From a checkpoint of a small transformer trained on Wikipedia: MLP 2048 SwiGLU, biases.
Each number is 128 + 32 x the weight over its row's rms, rounded and kept within 0 to 255. Layers, rows and columns count from 0. The size above them is the row's rms in percent of the matrix's.

# layer 4 attention key, 768x768, rms 0.0863, rows 72-107, columns 192-287
size [ 88  87  83  92  90  91  91  86  97  92  95  94  95 100  90  95  91  93  89  94  93  96  93  89  93  99  92  99  97  94  98  94  94  95  98  93]
[[141 140 125 181  95 161 136  93  77  84  62  94 103 140 128 122 114 106 127 172  96  41 117 140  88 147 119 100 121 140 147 178 144 194 118 107  91 132 203 184 125 121 152 171 134 165 163 116 195  98 145  89  82 146 132  89 144 158  90 193 186 129 202  94 109 109 136 102  98 130 158 108 114 127 108 135 102 122 122 113 128  77 119 161 151 134 177 125 162 112 177 144 118 193  89 125]
 [109 129 142 126 113 151 150 119 218  97  73 136 122 158 139 104 165 129 137 193 109  89 139 139 146 126  74 128 147 123 116 132 125 112 133  59  78 102 115 177  96  63 118 121 162 164 105 135  84 131 158 131 150 171 140 128 125 161 141 114 157 149 185 137 167  35 166 104 141  90 166 190 113 114 124 159 111  94 103 135 153 124 175 123 119 104 106 119 145 168 158 159 123 149 113 171]
 [143 142 165  97 108 125 135  89 127 158 138 155  92 172  84  98 128 151 103 108  88 141 128  71 161 103 128 151 118 108 109 123 118 125  92 109 130 133 109 107 115 166 114 165 135  47 132 181  91  91 157 179 180 139 164 135 151 117 168 155  17  66 143 173 124 162 183 149 123 143 122 143 151 110 141 105 123  58 163 134 115 182 164  96 166  90  98 124 165 121 149 138 176 136 127 155]
 [ 86 175  89 139 164 138 147 131 139 158 100 105 148  66 126 167 103 157 143 118 145 144 133 115 148 149 106  95 126 173 120 136 155 118 178 177 120 148 151 131  79 104 119 145 165 110 145 125 109 164 122  67 115  80  73 142 145 127  96  51 144 125 119 186 129  72 108  96  90 108 158 123 125  79 102 157 127 118 133  96 145 202  99 143 114 137 119 118 160  96 115 158 189 149 112  81]
 [174  95 115 105 143 180 175 145 176 117 148 119 182  98 142 114 100  74 168 130 123  96  93 147 111 128 159 105 145  97 151  97 135 101  96 130 139 136 119 227 187  87 165 108 157 142 176  95 136 158  89 135 109 121  82 103 112 128  80 120 163 134 167 172 151 122 136 165  86 135 107  95 135 151 131 189  79  87 106  66 177 155 178 110 122 113  89 103  64 156  49  98 135 170 139  74]
 [107 201  73 138 126  89 128  93 142 135 146 138 123 127 125  78 116 129 106 154 158 181 183 150 152 146 164 162  74 129 122 125 117  70 177 169 144 134 127  96 102 187 128 126 133 105  81  77 158 117 130 112 127 155 153  91 110 120 197 111 127 169  65 114  66 120 107 112  85 151 141 153 148 147  81 108 155 160  98 102 122  57  95 123 136 159 187 108 124 110 105 105 157  96 130 160]
 [159 118  99 134 122 137 152 171  87 157 167 117 148 131 119 134  82 162  64 127 130 212 117 176 110  89  83 124 124 100 133 133 124  41 136 138 103 207 109 138 122 109  73 169 157 141 125 166 110 184 167  68 174 116 131  94 145 162 127 100  84 124  76 151 153  89 131  94 108 112  86 120 188 126 179 126 175 113 116 105 218 141 119 109 102 116 158 161 123 124 100 109 109  97  87 141]
 [ 92 132 134 108 209 135  85 123  94 141 136  64 168 123 143  94 134 137 111 121 138 144 144 156 153 166 120 125 178  90 148  88 155 157 174 119 118 123 116 123 144  93 116 201 102  80 138 128  82 122 138  91 160 112 112 158 137 170 154 200 177 130 113 162 154  77  79 146 133  54 167 146 199 164  90 116 137 114 107 156 160  94 124 109 141 132 126 143 101 147 140 126 128 123  83 138]
 [139 158 142 171 128 111 158  97 132  78 107 114 102 124  86 134 130  96  85 107 139  90 116 142 145  88 190 155 156  98 178  84 157  88 122 164  43 137  57 119  96 110 164 134 131 123 125 132 125 147 151 174 107  96  61 130 101  68 117 156 147 145 149 155 139  98 133 150 198 100 146 221 138 141 105 142 120 159 170 109 128 133 157 147 114  83 165 142 111 135 192  99 127 145  76  96]
 [112 180 147 160 128 152 113 185 119 129 145  91 206 130 158  85 126 122 128 137 183 111 142 131 128  81 112 112 151 159 154 109 103 151 141 113 181  91 143 127 154 107  95 166 112 201 114 125 173 151 141 130 123  65 110 191 154 125 146 147 149 171 145 125 134  93 109 140 155 111 132 120 110 115 161 162 123 143 135 179 101 112 118  73 148 163 143 174 126 134 177 121 113  94 129  73]
 [ 80 163 104 111 143 135  73 146 173 149 151  67 167 111 119 135 109 106 182 117 148 115 147 146  85 115 134 110  87 149 123 139 139 173 102 135 140 149 155  85 145 118 120  81  91 151 122 145  53  90 130 164 118 165 124 189 145 132 131  75 180 159 168 168  90  79 130 148 126 136 159  88 154 110 104 174 149 127 163 149 129  99 153 141 164 125 131 225 102  98  87 145 126  92 129  53]
 [130 149 104 132 119  90  67  78 123 200 164 103 101 109 150 143 144 110  98 109 164 155  98 105 122 134 153 118 101 161 124 116 147  91 138  64  86 131 106 178 152 137 136 214 140 107 162  87  71 112  65 108 109 154 148 104  56 153 102 187  88 121 142 110  74 115 169 104 142 139 177  66 151 137 125 159  97 120 162 108 114 140 156 190  82 111 132 142 153 123 177 165 122 204 152 136]
 [129 102 158  23 118  98 120 101 103 131 186 175 121 131  82 140 118 164  99 131  79 164 138 167  65 156 174 172 130 120 117 118 106 135 156 113 103 113 133 115 103 130 121 128 106 101 164 120 134 135 187 181 153 169 133 128 122 184 147 101 102 175 126 180 206  96 132 100 168 109 127 124 105 123 125 100 201 155 163 116 141 156 149 142 142 164 115 159 178  72 100 150 150 113 152 139]
 [142 127 102  75 182 156 187 140 102 119 110 159 170  70 157 178 145 220 139 137 113 150  89 133 158 115 136 138  95  88 140 113 136 100 222 141 164 145 113 165 165  94 133 158 180 109 156 130  84 112 107 123  96 144 133 137 134 183 168  68 144 136  97 125 112 121 125 129 128  76 135 176 141  98 160  45  96 147 113 158 117 159 195  80  59  92 125 115 128 105 165 174 129 162 120 101]
 [180 109 167 134 108 146 130 120 129  88 119 175 164 144 106 142 159 120  78  88 151 136 119 158  70 173  93 125 147 205  98 141 181 144 159 141 133 122 102 162 143 125 110 114 134  99 155 117 127 115 141 167 104 111 149 225  27 124 121 153  80 138  74 113 139 107 106 129 107 156 122  99 121 145 193  81 133 142 139 171  68  53 160 130 164 146 164 130 125  92  83 137 166  68 169 122]
 [134 137  88 191  87 121  35  84 143 200 121 150 135 157  78 149 141  90  92 122  61 117  66 136  78 139 145  89 128  86 155 147 133 158 130 171  77 148  88 157 139  94 158 193 124 125 124 113 130 148 124 100 113 112 153 116  83  56 187 129 166 132  77  90 165  38 144  85  84  95 156 125 100 121 126 125  48 171 104 167 125 111 141 142  77 175 135 171 152 160 112 138 120 108  89  91]
 [142 135 125  92 126 138 185 158 118 123 106 138 116 169 215 158 107 147 177 117  85 135 157 139 115 150 169 104 127 135 118 131 143 117 152 177 142 103 142 134 109 139 185 116 116 151 104 185 105 150 110 162 186 141 122 116  52 130 143 121 174 129  71  82 177 182 128 135 100  72 164  52 147  88 147 120 148 200 122 101 103 107 145 191 115 128 134 160 126 167 176 149  89 124 216 140]
 [ 79  95 170 155 106 143 152  83 162  68 167 166  58 126  86  77 115 160 126  84 136 109  92 148 196 110 162 125 157  94  82 141 134 185  95 150 143 120 122 106 102 103 144 165 141  79 118 148 108 119 150 133 146 153 135 156 152 119 155 156  82 142 114 163 143 120 123 149 120 166  84 120 124 114 207 136 149  83 135 109 112  78 136 149 127  95  83  60 138 138 130  91 153 174 125 139]
 [191  67 115 168 129 117 172 143 129 155 145 110 141  80 148 136 101 127 141 116 119  58 144  96  94 101 134 126  96  77 177 177 121 104 130 171 136 130  94 131 184 132 140  90  99 112  86 142  96 144  47 137 143 140 108 136 182 132  98 135 181 175 118 137 120 143 108 113 170 113  74 100 109 116  98  78 147 115 213  95 132 117  88  76 140  73 144 183 135  76 118 144 119  96  90 178]
 [100  77 130 142 109 190 118 130 105 133 153 127 152  87 146 136  92 163 123 140 155  74 138 127 155 152  97 110 101 113 133  46 177 154 147 126 165  89  80  95 132 136 154 157 107 145 131 160 114 136 159 176 141 104 170 165 151 182 181 127 100  77 168 106 123 127 140  98 124 153 106 148 142 123 110 148 150 114 139 101 184 177 139 135 159 182 153 127 151 141 174 174 132  89 136 106]
 [110 153 170 111 135 163  94 146 137 146 140 123 172 120 106 100  92 116 126 183  51 127 159 123  71  66 137 115 171 101 130 165 110 155 133 137  85 146 158 155 122 123  95  97 126 122 118 135 139 124  77 130 122 153 163 104 111 145 123 132 124 135 117 116 116 122 159  52 109 220 102 126 138  95 145 132 146 134 171  91 161 117  96 106 143 152  76  70 157 152 131 138 216 117  60  71]
 [128 183 133 137 163 172 161 144 130 141  88 155  63 135 147 114 100 124  96 106  95 134 144 120 133  85 177 109 134 131 103  58 152 124 136 140 110 134  78  71 102 141 124  90 138 120 111 196 160 119 191  97 130  64 155 140  97 120 140 154 170  81 126 124 189 116 162  64 127 172 101 141 183 152 179  88 164 124 131 169 107 119 129 127 133 163 142 112  87 114 141  86 131 142  81 153]
 [167 102  52 162 146 130 135 118 142  88 123 127  95  94 111 136 136  88  87 120 127  67 129 161 155  88 145  86 169 129 132  99 112  76 158 151 114 145  64 167 106 123 137 115  96 112 149 117 111 190 102 160 166 147 173  98 105 201 156 134 120 102 131 130 112 132 133 170 150  93 110 187 112 121 176 109 133  85 126  95 102 137 109 165 122 188 134 124 101 109 166 144 120 108 144 140]
 [130 127 137  82 167 141 183 156 154 118 121 148 107 117 136 131 125 156  90 138 192 158 145 127 123  88  91 163  89 129 118 142 152 121 161 107 146 107 124 118 122 112  87 195 150  66 116 140 113 153 118 166 172 129 195 135 136  90  73 107 127  71 146 164 210 150 154 166 129 181 172 146 129 118 195 138 131 135 131 119 154  91  77 132 127 131 168  67  66 150 151 180 111 143 135  99]
 [109 122 142 117  88  94 141 119 116 176 154 177 133 132 156 159 112 128 108 178 169 129 182 148 126 140 135 156 156  86 188 163 113 164  76 107 145  97  68 173 158  86 117 151  87  89  94 163  86 121 135  72  96 185 119  62 110 152 150 200 122 121 167 157 150 124 112  71 182 119 113 174 115 133 132  80 104 177 123 137 114  88 126 136 112 128  72 171 123  72 139 100 133 139  98 120]
 [124  81 183 122 104  71 107 112 104 124 108 123  96 217 158 171 128 129 171  64  84 133 161 168 137  70 105 136 105 172 168 164  95  79  96  96  97  98 146 143 141 104 170 118 135 164 175 115 150  68 175 128 110 142 132 152 159 125  58 129 104 128 108 127 116 139 167 141 152 154 116 153 159  96  75 109 175 154 133 175  72 121  92 145 164 147 119 166 113 150  84 118 105 144 138  67]
 [121 162  66 143 109 117 113  87 150 147  76 151 118 185 116 181 109 114 150  82 109 139 158 147 121 167 133 164  83 113  97 189 106 113 119 185 181 138 149 135 119 132 131 130 159 177 126 136 150 176 116 143  61 116 163 176 130 138 107 163 130 130 163 125 133 164 128 148  59 116 100  63 105 172 137  86 136 111 128 164 118 128 150  47 134 117 125  79 119  88 168 172 132 121 150 155]
 [146 152  87 123 141 135 123 121 122 161 162 107 124 140 144  90 121 107 167 143 152 136 135 148 157 161 139 175 169 154 179  87 163  70  78 112 124 170 153 189 155 146 126 172 137 146 151 140 128 135 138 146 187 112 141 126 127 129  86  81  93  77 124 131  92  99 114 111 147 145 101 127 213 172 139 127 151 135 131  75 162 137  94 142 109 139 133 140 107  64 156 144 187 149 160 125]
 [127 105 145 130  87 131 142 126 108  88 166  80 148 181 113 221 114 116 142  75 160  86 112 109  76 106 152 103  95 148  75 143  82 134 154 170 163 107 126 112 120 144 212 128  94 161  64 150 129 148  71 135 175 145 155  99  84 136 140  96 134 115 173 153 102  96 158 134 173 160 186 119 110  81  83 137  90 207 121 154 164  86  93 195 135 112 161 140 113 168 178 104 128  88 102 112]
 [112 140 158 164 169 138  52 112 127 124 163 119 189 157 149 164 153 154 125 157 140 162 124  95 167  91 125 176 129  97 130  89 136 119 112 142 142 121 150 152 133 102 123 108 143 144 174 133 165 115  80  78  97 110 172 151 145 117 149  76 106 101 150 168 152 164 109 101 112 147  72 131 186 184 124  43 152 132 162  99 124 132 132  84 100 136 117  61 117 108 120 163 148 136  97 103]
 [204 109  85 134 117 145 140 173 193  92 112 143 107 110  97 152 138  73 116 153 105 130 163 148 129 135  91 117  94 103 159 116 152 127 107  75 119 136 114  75  82 219 115 107 138 162 103 120 153 129 134 113 133 124 123 105 192  80 128 138 148 124 102 108 123  91 149 124 154 152 156 163  69 142 119  91 127 127 101  82 149 121 111 169  87 127  86 144 130 113 131 132 137 109 154 154]
 [129 111 124 133  96 113  78 142 102 131 132 118 129 119 210 120  89 181 125 126 129  91 115 139 119 169 180 173 166 142 101 161 156 168 136 132 140 185 130 148  99 190 166 128 121 101 142 139 171 164  78 120 157 136 128 125 156 181 118 164 156 153 115 156 174 161  68 160  73 161 103 121 123  34 173 183 110 143  94 132 112 128 138 169 132 154  93 126 121 161  90 127  97 116 196 131]
 [111  98 125 105  50  95 135 124 139 128 110 148 111 119 117 181 179 132 107 139 163 136 132  87 183 172 128 174  66 116 116 137 121 160  79 140 185 105 155 159 100  86 123 164 107 175  98 102  52 149  55 105 130  91 162 178 110 146 150 193  80 135 126 133 114 101 128  97 110 223 119 112 106 106 157 113 105 135 133  79  87 100 142  94 118 146 152 127  60 100 165 130 133  78 100 107]
 [129 166  83 129 100 115 141 114  57 116 167 137 108 157 130  46 103 123 114 128 168 108 189 114 157 130 193 153 126 161 102  85 105 106 101 130 195 127  95  88 137 103  98 172 143  99 118 113 121  83 164 143 105 147 101 124  78 141 141 148 146 130 122 173 106 138 100 146 109 136 156 129 121 138  66 146 113 114 141 133 109 140  85  96 145 105 128 129 108 138 121 157  95 147 132 150]
 [ 99 116 152 119 130 126  82 115 159  86 110 108 150 213  63 114 143 161 138  63 120  84 125 114 125  96  89 155 130 130 154 124 157  81 145 151 120 114 173 104  76 132 155 143 194 129 180  86 144 113 156  95 120 133 148 135 125 151 133 168  94 137 160 140 106 139 147 149 102  71 100 157 159  97 153 144 172 106 122 111 128 112 119 104 135 121  93  90 169 104 131 149 151 126  80 163]
 [132 161 152 135  94 103 189 129 135 165 155 147 132 126 140 173 142 132  76 125 104 137  94 161 107 155 100 135 148 164 177 136  75 214 155  70 126 102 152 170 137 130 139  89  95 145 134  80 179 188 129 111 156  97 114 145 145 149 163 155  97  60 139  68  88  97  94 188 173 162 127 203 128 179  50  73  90 112 184 137 162 138 119  89  73 121 168  98 133 127 107 134 101 140 213 137]]
# layer 4 attention query, 768x768, rms 0.0845, rows 73-108, columns 192-287
size [ 91  90  96  98  98  96  88 100  94 104  94 100 101 107 100  96 102 101  96 102 100 101 100 100 103 100 102 100 103 104  99 103  99  99 102 103]
[[128 114 190 130  88 158  80  89 145 183 171 133 133 149 154  91 156 155 137  92 161 172 137 133 182 168 136  97 153  88 136 107 122 128 128 157 120 171 127 117  82 123 100  56 101 195 105 106 205 129  65 110 165 104 106 117 178 198  86 158 213 115 129 156 136 105  96 183 116 117  70 112  86 112 147  99 157 147 159 109  55 137 171  70 191 154 130 102 118 110 147 146 115 174 118 136]
 [117  83 133 152 104  94  87 128 161 108 152 137 180 142 136  94 203 190 135 143  35 143 133 112 146 147 132 168 103 119  99 151 145 140 127 128 123  99 115 119 125 145 134 116 134 146 150  98 117 125 156 105 113 114 124  97 105 130  69 167 124 107 123 113 165  81  89 143 158 141 177 114 119 147 153  91  85 142  88 115 118 171 107  76 157 103 152 112 177 119 109 118 115  84 149 134]
 [110 107 138 110 103  79  53  86 126  79 174 128 134 201 134 161 109 166 161 188  90 142  95 105 114 102  99  80 148 113 102 151  82 114 104 115 107  95  70 142 126 126  71 199  95 116 121 113 182  87 171  97 129  91 161  97 113 148 149 100  80 141 116 119 141 163 151 168 154 101  95 122  95 175 179 163 120 117 161 154 118 116  89 172 165 105 175  63 128 161 137 132 125 109 147  97]
 [130 119 147  63 108 112 149  88 112 143 120  83 167 132 104 102 169 102  94 114 169 136 131 122 194 119 117 127 128 110  71  93 121 142 113 120 131 142 118  60 146 143 153 140 135  98 140 185 101 141 167  92 106 172  57 165 163 133 169 154 192 103  97  48 170  97  90  38 188 106 127 199 124  99 134 158 135 147 173 121 122 159 106 145 139 141 130 157 125  66 132 153 110 101 166  97]
 [125  49 167 149  84 131  99 171 171 128 128 126 159 164  98 116  82  80 101  89 156  83 119 143 135 187  89 100 132 130 171  86 137 167 175 109  90 130 116 122 182  86  85 100  95 138 125  86 142 115 171 184 149 139  91  96 155 139 146 163 162 133  99 136 133 114 132 163 125 176 141 113 169 140 136  92 165  40 111 123 190 116 127 108 108  33 103 119 107 151  77 105  86 123 141 131]
 [136 155 143  88  74 127 159 117 136 105 110 118 118 141 119 137 118 113 171 146 134  39 131 111 160  88  97 157 101 174 109  90 101 172 139 125 147 119 128 104 111 171 137 180 145 175 146 139 114 167 136 146  54 104 131 175  98 125 155 127  87 102 146 140  87 127 175 125 143 122 148 163 117 130 130 106 132 126 153 128 116  84 131 132 172 121 171 121 113 113 105  90 140 106 102  96]
 [124 119 129 126 113 111 101 133 160 156 168  86 123  81 137 135 105 131  72  92 149 158  98 156 159  95 130  55 117  74  61 123 178 107 106 148 157 178 195 139 102  67 147 140 125 116 116  79 173 124 148 205 102 150 116 128 144 126 195 122 166 106  80 159 107 201 167 133 176 115  82 137 121  91 160 139 147  96 191  82 135 114 181 156 147  97 154  87  81 127 154 136 117 118 161 167]
 [ 55 175  88 169  84 115 127 134 133 140 123 136 168 166 137 108 198 150  99 133 139 102 141  92 160  88  85 114 122 125 129 166 136 140 151  94 127 177 168  96 113 131  93  92 141 124 121 172 182 113 109 115 136 116  96  49 134 110 120 113  59 139 147 102 126 155 147 167 165  81 132  86  88  97 126 139 107 133 135 110  96  99 144  91 120 117 145  67 161 197 100 122 138  85 175 110]
 [216 126 160 169  66 192 141 107  95 131  87 127 100 135 122 114 147  97 135 110  80 117 127 188 110 114 152 136 154 115 182 145 168 110 208 144 159 132  73 110 146 135 128 124  97 135 167 198 143 128 123 152 114 133 162  42 113 174 137 102  65 148 142 151  87 159 144 114 134 147 161 118 122 168 121  62 136 128 128  96 163 133 131 107 122 140  75 134 141 140  98 143 124  84  92 142]
 [161  82 131  86 122  98 141 101 136 127  79 100 128  92 134 135 135 140 115 105  83 196  51 120 142 166 173 167 145 219 129 113 128 114 135  95 147  76 115 142 151 137 152 163  81 123 158 131 169 163 151 119 122 150 119 163 100 149  90 113 139 113 120 130 111 148 119 137 100 171 143 156 164 191  86 129 125 107 136 222 103 174 142 170 181 102 113 102 151 122 112 114 112 114 163 178]
 [119  93 206 120 130 143  93  53 180 147 142 136  84 184 131  88 102 117 173 141 191 163 135  94 147 164 148 104 141 173 143 124 100 177  85 110 123  94 130 122 130 181 116  53 156 150 108 151 136 169 109  47 186 120 118 113 120  89 120 132 103 127  83 106 126 159 150 132 152 149 104 102  88 107 138 133 104 113 188 129  72 171 109 166 145 119  98 141 118 168  97 135 109 170 115 155]
 [ 77 109 109 154 140 182 127 173 155 130 137  94 144 101 112 136 130  88 102  82 165 180 116 137 121 106 189 112 134 169 119 123 194 157  87 128 138 116 151 191 141  88 114 180 103 157 149 184  69 103 112 165 125 126 103 159 118 102 115 169 141  85 134 120  88 117 140 104 141 160  96 111 150 144  49 116  34 114 115 142  66 106 128 102  80  99 188  83 107 169 106 110 107 166 109 126]
 [ 98 162 131  90 148 104 111 108 103 135 113 138 191 123 115 104  71  98  38 111 165 110 126 107 134 128 117 133  84 154 161 166 109 129  82 177 119 179 139  64  89 149 107 102 125  58 117 118 145 124 129 131 162 133  95 117 149 156 117 142 129 155 163 123 131 153 149 119 100 139  83 108 120 179  82 171 144 120 145 151 131 171 144 155 136 143 181 122 103  82 140 122 138 107 156 111]
 [ 40 161  93 152 103  92 141 129 157 155 149  63 143  96 160 149  87 152 134  94 148 109 123 103 145  81 150 158 171  58 185 144 172  88 141 103 149 130 115 131 112 202 145 158 112 121 148 104 108 150  69  68 126  99 103 101 147 167 101 179 138 123 207 172 124 150 110 140 118 133  69 138 149  94 139 124 126 155 150 140 157  99 126  86 123 100 128 126 122 129 130 186 133 208 129 153]
 [167 166 149 130 137 151 129 127 100  91 137 106  91 132  86 137 126 140 110 102 128 138 111 181  84 131 117  93  92 110 124 208 126 120 161  97 192 147  93 167 182 159 139  68 137 126 167 110  92 143 122 178  86 117 140 113  95 127 100 105  82 130 148 153 116 144 194  77 135 126 117 111  93 150 148 170 136 154 131 128 118 119 131 131 139 144  89 125 127 120  98 110 152 161 158 158]
 [158  70 164 142 168 141 127  99 126 119 137 105 134 145  92 165 193 130  85 127  91 145  83 159 148 113 139 131 107 159 115  98 144 147  87 134 157 169 114 141  78 119 111  82 128 138  95 135 116 115 111 121 120  74 131 138  97 134  29 165 133 140 153 136 139 126  96 179 122 110 120 105 116 104 136 106  56 105 144 146 133 143 125 168 124  62  95 118 156  97 111  79 167 118 118  97]
 [110 111 120 140 107 152 120  93 171 165  71 103  97 121 110 148 173 139 157 143 139 153 112 124 117  98 132 104 141 105 161  75 101 121 149 147  91 144 176 149 129 124 107 158  97 168  99 136 168 126 114 142 147 136 187 116  89  55 104 165 152  53 104 152 142  72  90 165 122 138  99 123  76 121 171 141 167 142 162 123 175 102 211 129 135 105 148 149  77 116  93 179 128 114 101 148]
 [103 176 145 154 152 195 102 127 100 131 110 113 132 110 113 106 215 138 119 119 136 165 163 168  86 171 127 182 124 127 177  67 140 189 117 154 106 117 147 125 147 128  93 135 116 152 106 122  98 154 125 118 129 121 113  83 152  53 179 189 126 149  55 119 160 174  64 181 104 134 128 133 112 145 138 203 128 110 109  96 173  90 165 104 123 130 170 101 133 173  84 161 131 113 137 148]
 [210 130 190 102 138  92 120 143  80 115 143 141 176  67 127 106 145  85 128 174 138  96 173 157 195 124 159  80 103 149  86 150 195 123  84 111 100 114 135 151 116 113 136 195 160  81 120  97 129 133 142  10 133  96 176  83  74 153 140 142 107 189  87 125 104 119 133 166 191 108  69 143 132 101 172 106 136 109 120 152  98 112  95 134 139 115  96 112 131 114 109 149 154  91 115  64]
 [154 174 146 168  92 151 114  56 164 114  99 119 123 148 131  99 123 144 129 154 148 139 147 118 150 119  80 186 179 162 146 193 148 116 116 108 117 114 100 104 155 170 130 142 129 174 174 118 168 168 124  52  91 117  98 163  75 184 183 128 200 127 116  95 112 105  98 136 129 156 157 111 223 130  78 119 132 129 175 171 108 147 150 131 130 135 103 155 147 147 141 102 131 174 120 158]
 [149 124 189 139 165 140  54 146 109 143 152 143 160 108 103 119 137 170  85 130  81 110 142 174 102 106 126 163 100 155 101 148 127 163 151 128 173 202 162 115 107 131 144 141 100 168 190  85 187 116  90 152 100 140 109 120 196 163 132 154 164 128 165 119 142 127 118 181 115 125 131 117  95 177  86  95 111 126 157 141 129 127 111 105  90  54 155 146 113 106  85 118 169 114  83 135]
 [ 75 101  88 155 167 131 100 134 167 113 119 149 158 130 121 109 138 112 116 188 119 183 115 162 147 145  70 133 120 139  94 133 128 160  51 105 182 169 169  90 144  48 107 101 119 161 141 115 174 156  52 135 112 152 114 113  99 112 189 124  98  79 111  90  75  94 115  86 168 156 140  40 107 132  84 149 159 164 140  87 145 189 150 108  92 148 154 137  79 127 120 145 124 109 136 103]
 [121 162 172 166  90 111 155 182 153 137  94 133  99  90 104 100 139 149 163  95 121 123 140 138 138  93 144  88 179 133 112 106  91 125 155 128 162 118 132 130  86  99 123  75 140 140 122 194  84 118 140 112 210 146 105 120 115 155 153 155 140 114 129 132 164 111 128 115 153 150 170 139 165 157 152 101 134  94 182 122 169 161 167 190 115 144 138 126 165 140 142 106 176 129 133  92]
 [107 122 141 113  92 133 118 136 155 157 110 182 113 135 123 126 161 112 103  95  98 126  91 137 142 231 124 162 110 131 121 107 138 186 149 171 195 127 153  91  78 174  89 129 131 177 142 130  84 125 182 132 139  87 101 160 132  86  97 157 111 152 145 113 109  60 142 136 133 158 126  90 100 185  94 160 163 150 117 147 109 120 151 154 129 150 116 177  88 144 120 103 158 170 126 148]
 [143 151 138 165  86  86 174 142 158 135 170 128 130  89 134  64 131  82  36 115 164 184 211 120 121 165 177  83 119 120 112 148 105 134  71 147 138 109  92  76 110 134 165  87 101 143  78 166 102  95 117 165  68 143  76 150  77 105 131 129 167 109  87  50 149  78 103 113 121 139 138 120 102 105 121  78 116 131  93 132 127 127 112 139 155 119 142 124 144 111 142 135 126  77  85 135]
 [109  97  90 156 100 168  99  61 105 158 179 108 132 131 145 115  59  95 125 116  80 130 141 189 123 131 133 129 186 132 127 126  92 154 163 112 120 130 116 115  86 159  65 107 116 191 156 103 121 169 154 114 137 129  94  81 145 152 164 133 142 141 150 186 124 121 142 114 131 116 115 172 116 120  92 148 152 139 169 140 106 144 105 123 152 153 104 133 123 113 122  74 178 161  51  88]
 [163  97 125 169 145 142 112 155 227 138  99  89 106 104 129 104 114  83 158 131  90 132 127 143 172 118  90 114  53 100 140 146 152 186 101 103 153 100 154 128 159 100 115 124 119 131 109 172 186 148 169 149 110 111 131 127 115 119 114 118 129 150 118 100  86 124 149 129 122 114 122 179  89 133 181 109 124 164  80 105 144 104 104 126 143 145  86 185 134  70  77 119 106 159 133  65]
 [109 118 109 146 181 146 165 148 120 119  56 123  87  61 172 110 173 143 156 148 153 139  83 120 143 107 142 154 182 156 119 195 132  78 166  89  84 109 129 165  79 175 142 120 160  86 118 104  90  99 139 140 149  97  95 109  99  66 114 177  98 146 111 117 126 173  90 164 162 129 148  85 161 135 170  84 129  97 156 106 134 118  84 154 137 122 100  94 189 113  68 107 147 156 209 104]
 [171 156 119  90 153 177 151 185 137 119  98  77 161 137  95 108  97 136 179 101  68 106 151 100 147 133  66 113 122 109 111 123  86  57 128 168  75 127  98 122 105  51 167 203 149 162 176 177 144 131 169 133  90 175  92 123 119 167 137 148 114 108 110  89 129 175  61  74 139 105 133  98 114 170 111 142 100 110  99 111 122 169 118 147 129  95 127 141  56 147 189 140 102 135 122 109]
 [ 64  98 114 121 148 151 119 134  88 115 101 100 187 104 103 110 121 182 127 127 188  89 140 104 117  74 124  82  97 157 173  97 172 129 131 106  89 202 142 124  93  91 133 154 108 113 172 132  87 128 109 157 148 212 118 102 109 182 155 150 145 150 126 125  70 104 163 118 163 123  97 135 133 135 113 152 132 114 168 169 128  98  93 143 174 138 152 127 133  77 123 118 100 150  85 178]
 [132 114 138 169  95 136 127 124 112 103 130 133  97  57 112 155 140 139 136 121 128 128 116 138 102 145 106 138 137 198 102 161 177  94  55  93 122 155 128 123 129 143 123  78 154 154  78 128  93 134 137 131 166 108 108 162 122 106 118 166 166 172 134 149 113 137 125  80 127 158 119 130 150 112  85 148  93 111 170 143 108  96  82 139  82 146 152 190  70 102 125 104  86  97 142  42]
 [109 145  56 140 131 139  87 150 104 156 107 178  82 104 169 119 153 120 101 101 180 148  79 155  85 127 149 162 111 125 127 175 122 149 142  83 111 171 156 175 146 176 145 163 110 133 121 162  79 177 104  95 143 116 109 128 110  95 191 153 118 126  90 147 103 175 142  83 123 117 136  56 125  90 104 144 149 176 157  98 136  90 178 199 167 119  98  93 103 100  94 111 117 122 156 116]
 [ 71 136 119 120 152 176 105 159 122 127  82  97 150 101 128 132 113 132 145 125 159 167 118  93 123 148 103 171 132 128 168  99 118 136 176 172 177 141 115  71 111 142 140 130 142 133 172 157  66 165 131  92 145 119 145 169 159 117 115  36 158 103 126 188  86 111 139 147 153 100 108 198 149 134 107 113 137  59 110 147 109 116 140  53  70 139 118  92 145  64 108 155 148  91  79 165]
 [147 123  84 103 110 184 114 131 155 171 173 158 150 168 135 151 132 129 131  89 152 109 123 169 128 154 135 138  68 155 139 145 147 181  75 157 153 114 114 157 176 159  39 152  65 148 121 112 157 147 153 127 132 145 122 100 127 157 130 121 151 154 158 116 114 107 146 151  91 155 126 111 124 119 118 119 145 116 153 181 158 162 143  80 119 145 142 112 134 178 134 118 153 125 137 159]
 [128 122 114 141 118 118 123 124  84 177 127 157 138 132 140  95 101 134 108 198 185 132 106 202 139  97 134 147 134 122 107 149 127 104 111 139 103 144 163 102 110 104 128 132 130 128 133 141 215 143 100 168 153  71 152 109  99 162  69 160 132 153 118 144 125 144 140 171 103  57 178  98 112  69 180  27 152 102  79 135 127 153 129 117 127 124 127  78 127 162 157  42 120  92 198 103]
 [127  96 109 118 166 156 124 129  89 155  72 189 138 137 136 113 173 104 102 106 127 132 215 141 132 117 146 189 171 147 173  93 106 120 104 111  84 102 187 120 137 140 149  88 139 169  99 134 130 137 171 146 176 168 150 129 125 104 153 138 115  92 102 120  71 121 109 131  83 109 187 137 159  95 126 146  97  77 135  87 180 155  95  89 112 145 146 132 172 149 119 121 143 124 100 104]]